python train.py --n_kv_head=1 --activation="gelu" --norm_eps=1e-06 --rope_fraction=1.0 --qk_norm=false --attn_scale=0.125 --tie_embeddings=false --init_std_up=0.0249 --lr=0.00442 --lr_mult_up=1.41 --beta1=0.95 --grad_clip=2.0 --final_lr_fraction=0.05 --train_tokens=659900000 --dataset="wikipedia_en"
Each number is 128 + 32 x the weight over the matrix's rms, rounded and kept within 0 to 255. Layers, rows and columns count from 0. Numbers have three digits each.

# up: layer 3 MLP up, 1920x320, rms 0.142, rows 29-75, columns 128-191
# down: layer 3 MLP down (transposed), 1920x320, rms 0.0807, rows 29-74, columns 128-191
up29:082146144094124156111123091089096126112129082111136079102123062172097186162159152108122127108153118142133126082156164127074093082101176148152116114170118100085099108179165099131161142122079116
down29:136102173139135130114071172175146167089130114109084179112162076113108157174149113145083096093109102110131183142121156107153126105204119139175162101136159117127133109118172145139108099175100083
up30:155180153110134112143101109115098068111120107104223167165074166144098107150207162129159142167122115132107140081136075146148150152125131125099138172223057127119120119067176150191172100137106077
down30:177183093158118122143150120166076139121127190083169150108102108122103110157094166112179152159059141164155092116139098079122170106094109113144108139124193176096165151101182122144092163146114107
up31:087086158135182121118085105083185144116123174156118131099086088141174178097156137157196163130126142168164143094190183115118107156132136087129143088127090154186059102089087127193131106158131159
down31:165149167167079072108130081103150114115077115112133144167148131058106114129074139097123122138090155086108136178105161163098135126130151150093109168138122122089191151179116105121074089122106108
up32:107145070114121103101119161117169135111136139161126154079130161146150126179162124133137106115076127127157138167139135111210123122078138152114160118160115129121181115179086074082092082095078136
down32:086070105101120121139138173131119065102083165134155137166164109152136115104140147095114180136141111162130092131097102117147103152085071149130088173117171102074105150119178205122153118154206144
up33:069073151168184170122180163134087132133138120112100113149130206094091154168096103165125187141093097096124124139134129119123112135204078124133098183100103072073113140101127137097052106177149155
down33:148137123107112147171152108108171148105081157093123113100091156155127159092162160158117138144098136104104095116155149136149121122112084129121127166140130121125126119135145106171225140140106124
up34:148133132135149126153172188140106084179132102115133170111147189148144146135112145110120081103111112172077133171068149076105099127081127140123138112142128194147178113130104168144126077083105121
down34:064163097121164077113119069060163138137127136122154172153111142165176160126101127133170160173135134120118131135090170134129165144103151104086081124149141076169037088141173097105134173075092165
up35:101180127138133160175183146187119143152124118082087209075103118134042171119133131170116145139147091148125078140060127220136089090125138102135110089119072110082111114129106167188099138101116128
down35:121024111169124148139110148148164115126121133099094100141176103101099084172124135115126145105137166113136144145166130152121165127099177108120151090159149106122065121122150111141087083176136109
up36:121177089094192124192150063137111130108150101161126092067134102180167089104117093115181153089125113104108077144097162112157070145121106104078107126161105115087166059122177129087139083151127091
down36:139091150147132144142124155151048115139140142133147145124143155130097102120138157157112092072143156171125158160094130109050091125196083081087089099123092110098142191121135093157174043073153135
up37:120193107123074130127192092070131155097113095091134112091137132180179080109141160179110095130078139126166141105095119134159166158130124154139117169176164078189100165140167068111156124167126163
down37:141111159112100154057116083120095127080160119154127119121134124131143099107139079122104144148146098092102089163147163124087162156101119088152148128149110170125135097178114153143118136139105129
up38:150078090123108133171157111140142151147137139115142083162156126143109118124112162066128052141128156109135106084153161140140090134139170154153153092151162169117149183118141170098097085138103098
down38:054116065091147165176107198136069159134122148129125134157144132167126154147104175171161106173168193136142143191178124114139124094126059126096150100116130090085141068177108103132136097089174167
up39:123105132185081172117171150151133101144105108098108140073108151132150179130173105136140151161080091115161174113157097123156104143093173122178087141126137143125121106127147097077104131143139116
down39:118062091129069093089133132161108152155115135167149127172134074116097123065150153187146163058137101146094093107169090137161118176144131064098172173093117205123181099147173071136113103133176141
up40:097154168127151117179129112112112114109109123084130106124145111124150119115082099120090171144117191150114152126097099078104155153095080162182105162072182116114114087133170104167109117164108101
down40:083103147081108087179113111152129123123144152114098166060165131078101142142110106110148154110122094148128136117112106156158111150059108145135207126094103103096117084117176105172149130166098153
up41:109152100094114100133102193105150103081082104161089192131105089111152163091176127149176136116096152187112126100145182089135078093135091153207186134134129112142109131110129141101163134112170162
down41:123100119099147098128164201117112106152135164166168109157120091197108117128091088173140157119093119180106128136138151114103144125100113078133147116125148089112131131025128166068116078102148143
up42:115156155134132089147167145174107127131187083124129152085164164111172038154117110183101111109125068097123082168195157126087131135117105168138092145123110118110091123116148151167132165129131125
down42:087083128132164114141138137077200151144096121100191142096118130093136142156101119075098120136090100165075163141115098119152136193124145136169063143137119194101148180120142101129136109129180085
up43:144110147120146103102078137151135160087074135123141130151113116148146103155142177096148107164108130161171098122203101125135121114155140044093107112050088128099138164169130157156131094168167097
down43:170159170136131108124172098145156131157184121129099110137147176082141165143129091107148163135113120159110140141121130153089145111091082145144124127112137137149157128110096177159141125085105106
up44:144128155116108122158119158142132132170104183128116164087121110141073159147099141111188057051107106086162152173074093138097121098114155119136118139099162157175071145041132157190159175157165081
down44:213115101120141100121106148138111157180113103142102157214143140137152087118169095131177126194092127151111137109139120107092119131118136147143082168102164146107153143112143035137137147149144126
up45:083085164107161121112118162136127154102138151140040171095084082109105183105136174093101120105071102123180142104079107096170158113085098139180088063151163041151125086138119174143108133169105149
down45:098114113135156108143108146114120149134167091097101164090093112070112139124144092117148125095165147132162130118082121199083087139092134143119094146112199107121158109127162131127094085136088175
up46:105069172150061157087133104159135130124148097101128132131107127115128065119149121128114133130150120123137095087117106141160100121084150122113142176111122165108177131120138086099130135097110116
down46:104107079135180139152116154157144116131119140114185120104150076200135160081151169096156104132167117137134063116082137147097073131148175114113101127140174109111140148138099176104153088136151131
up47:090079139198082063109137114107080140073104155127105134169149134137107138121080077140134138112128141109147072151116113076081127098130110082107116116120074131145112076136152120108121144143160112
down47:150160101120148147129094173150141148150110124151095118122110137116172106174144179133091109085193093130121100103099124111145124212151136118139114101109131166102153149152085126117087131141100132
up48:120139173136093152128166109083147126148105105111147182158076163122074084062113135103148072121090180111124133101071118119059121077103091132106176133129151097173143112142151197123152151097172108
down48:130185139105084133109170135114100069109160195106124090142153128120131165153084060134197132108139077186084137148043138123140149171097089075142163137124088124195138159130162090159113092141142077
up49:100104147160105148101142172133126116133170139075156053119135083093092162134139090179131143153142144130135101086104079146102073127167100108122080139120148096094148091101142194173089158148063132
down49:111170133149166120105114134161178160133107107121105157167150157147148144152115169122145162143100103140093127130119110107145172102127147150129120119129139131128178092110119156139136138117210148
up50:083171162120157144101136166148141128127077135125093088122108118169151087094132120140138167146113152177162118140103123110166139160108159111151088126175142064129116172140086184114107090153167048
down50:101084115139115129131074091130094100119096119074150109127084111114119113082106101102079135132093095128090115111128135150149127172128164128102152115117080181086120102154130128116113110120116114
up51:130138150119125113122140188111163124127146083162076153163107162161160110097088128141103086099117175136114151096143152126151135129164150122116133162103105092137093077151182113099092150179102111
down51:157137182100109158112098146078093061191141108150133120151146156154146138167117154151115152132135132107094101115175153087152101110134074132112112150156143109194147168112116130092147124140128127
up52:151148073112120106127080157155067132125165151124157075133143128149175107062186123092130141128126144178085098160132102146103104091108075127084164126130181080125168156145139137112204081095127184
down52:118098135077136123137105145091136118130054101082073067066112107037169159092139138179176121126145168153135119107227103119070081124154144136148135163077176006099145135067158110156153138157107130
up53:122155102085142074158136070137111083140121104160088094098154096173140116121167144099112080119124182133098116179058129102093150118127104106129176171118171127124153153137116161114102106084162120
down53:176163147130175092186085150139147115216090139152064168072149168120152137174176114110107167098117147153099153123072137128205126124181093118077119161097105125158113211195102105185146143157109154
up54:087069139106123145108115118151124097144142197172147131171158200080082074138164048117174138114148112133142093146142157142106101101096048096140119093108094104083111141081102160168154072132157131
down54:154063094143158122159077187151153155132110155103150146134152075178169139152199190085118074202068078124167153186159121098151147195095110148126128131129168131130101056144137094116102169154148160
up55:160096158086064114123176116140154087118092108114120135109145156147130120145166124139134147123082155126159110165097138075059194176116125093119107135192139088114101161090164105092076144151098124
down55:097077130107110095128134151129129180137119146102135075143193100085123116142118103107106152117150140171072162136105117129135132062155102171122207082163167157146115212115119121189112080114115095
up56:127128115129145116113085087112134103140139109110196178066099144126119117123153113088091163207134154102100148116159147173105173120151130152178126151109077111145065105126123171172144131156159161
down56:088122102136151166086158156137140084161122106143164078143104200112137121102123055096112126117135193165148106095131132127126104162121156178114069126122104137121185084099176086096129119132142100
up57:153138150132071141155099159151152164197178109130103128106169158170087095078115192133103140103132125130183160142181052084115139181154107064104123100114164113092138095119102097080129187165151121
down57:112168142183114120155147172113154153116095143135105185183192119139165144157130188060139093133147145151131138121172125144177115108148092127126109144145074167113156089099106120163175099110109116
up58:193093158106099105104185110116089085151105155076116117124131146109118147102106179136114103098153194112149112118095167090111183101125131144148125145160157116111144184179075136170159105083136134
down58:107134176097159172108125140132111163125111139093131087069085073140169064148056182131126138162100088118196145122156145122119133103146151096070089091126117101114123125124112106139126142104113081
up59:100137071131094137130133140101147119105185142113132126140090143114117141129172118107154086135079150096183154112062173159051080152120138132174175141201147189170156158172209147060130080145142163
down59:132085169104130132131142116134158121100152094127162115135144129138159146102167133149103152105119093140112153101101125122156100097129103142120108131109105125072090107090141147156073172094136120
up60:137124173164118101152143136115094147164046140111110119144137156101174135145089103134132093106150143168126127093079164159083125126147115098108114132065132111163148132151110089131102082148154114
down60:118160108176126121123160179170113124127094120172052132122107093091178062117156148136125152152142048160112097118200122158099105167149132160130182136157106150093124189147215132103161120154137167
up61:051102153122137139113095105153148086137128141160116113106142111040108102127136081140051166175122170083122194096162161064128105101193121087118064123127145110054079128165150062097118140154166147
down61:124156157181087043098197187093119110195133145090181096084150115090094138140092087082166159032114153157108091169141141122148161081154134096122127102131178068191071105149095134143109098058154140
up62:110098089173083121146112125058188195183113106144109165139144157137122126149155136170147171106145151087104158094102083137161161143128134140201096139138152087108153163134111187122131167140125135
down62:085088104088156151162137206149120129064137131112115176164185103175141107145160119176107131132125135130157010152080137121089110117120142125148164142120091066176137154099122102162074136123135109
up63:096132117124088109129130074128156128086119160109126098114110166222056162112109181121158170151158130105130140108099131130159114130094142111183130103107145174213082102154108139119113126129093166
down63:092137121085206128116086078197144111147122105124098183080140128151140138083189149147176152128101183155151116149123135130105136116118123099137211065143144082174074151166050125108150096173122118
up64:080155106134049115093123105119125138099121116064109170116137124102103111125170085140108131130135139164085107131125142116166117095087102123162153155098111109198070146154145122154134078149150116
down64:097078148119102164104098109138130112050113134156114093116126166147171094117161125173148138145137116112166124161154157059126117141091131140139109171130107102125111093104161117093173176134154087
up65:120140125120085173077120088167054120183132134094107034096152157093186085112188133014140139184059190131098145146154133144110121156182171133134099186073057135144113140114111072116138155120118127
down65:085112143128099141101227087108079122179134107097219128177150108111113179072213132110151122233091134142162098131098130139147128124182129084136074168067068165110110139089104135079088117102135124
up66:136106155110123156092165161135157160124134142173142117105110125135078145074130090126164089138125096127179107114137190129148146118109144109135080103172126077123136119090125115140150102186084141
down66:129144113164144131141096104130126105094119128093152152135148154147146108127118145118143159099157138149091114141113123112086106131127116119138130122075111156160124105096133104108124125112138103
up67:060167139143126115080136171141085103153147135121193159126085161116127123131091132142106180122097097187172131112111130146047110149144130128197150102128146158085147164170141082098154119150177115
down67:093102123136232188142132099142144132099090122098113147147105142163104104112145116134100125138162166115116130182083111146146168166118155127105145176164130145120156111091090175026139189121091153
up68:118151112099194139103061116157075148135068170071121150114098106129129159098184119125148119146109087152139139148145099074127062084149097104122131096097085117153100157146157158145138123090127153
down68:134152171103068152085053134158084089125150073123173178157125122166152029111148000143139068120115144184090095148144072108094041135161130114162141147089153115072106081148205230061212152139101133
up69:157127114133195087178116171158107097159179160085174116105112102128095132119162161112134120125089175144113133130155092153139099147094086157124165147109053156186155115067091200141183141099142133
down69:156119075099142120110050130180116176161170156149170088128139107115124187114147131142076105068115117074084113110153173125142088108099119105153105120125118148129116145135134105118080154138136156
up70:107111172128112133135148117178121123146150108131131161160128107130115186109138096134112116136107108125122113129154118143093092168123157149117065118192132168082117107175147177155116062130128118
down70:139127154134080084115152166138141116117106097109161048089163144106197126082075132109101089099069108154096120125146127153123162149089143122107105149166166054161113117102053145157141171109175121
up71:153109206107179114081119137125154100109115198118162133185091129115114098145128097116160125151131165141104126135082186156143190160149121079132135119095135132130139142100160145147204206143133178
down71:140166153141051124142041048163128123178149120130100150124061078152160171132119148119131163140126145141112134107138149155185167124173108122113125100119118169135108096183154215068142134086151152
up72:145109165124118167114129066113097099152131151093106158100149139143086144124125149140098117153136109146077151128140095103135125120122117212169132126079136137135183077180177117140137103134086088
down72:111118089105110121096095127139175167135110124112117118130115122122134077063128087093135105109156116174107076187100111143112136169082145140079149118063150133156123157163082101199157166089154107
up73:128172176141174133183105135184132133091151101135127065080107119079099128149099114163140152124067128124137118120097201123174098151058114131130120130163156105116120145170102101122156122127200146
down73:135106177086109144161077123148137147049084153092142161098097144127079114156100153104081082115187105174148135162173115130098115157102150139145136171140132135152107125121191130164207109111158166
up74:153138133144060179112163146131070151090155158101136146073164113092100142167121122160098168160044149108110177170116116133186079068144154107152193109169119088083168148093093136110131150093137129
down74:138078095068147164147136119134133131175141085096115117099151134087122152142171151171067104137142116128105144099151111109165146099098136100099124143099186149069053076160113131175110132152154137
up75:097167133145124032117147141165209104147164140091137119088037115122136150111128166115081104128159137187113140088105065070083088100111147126067125164097150105116198065119099144090118074132132093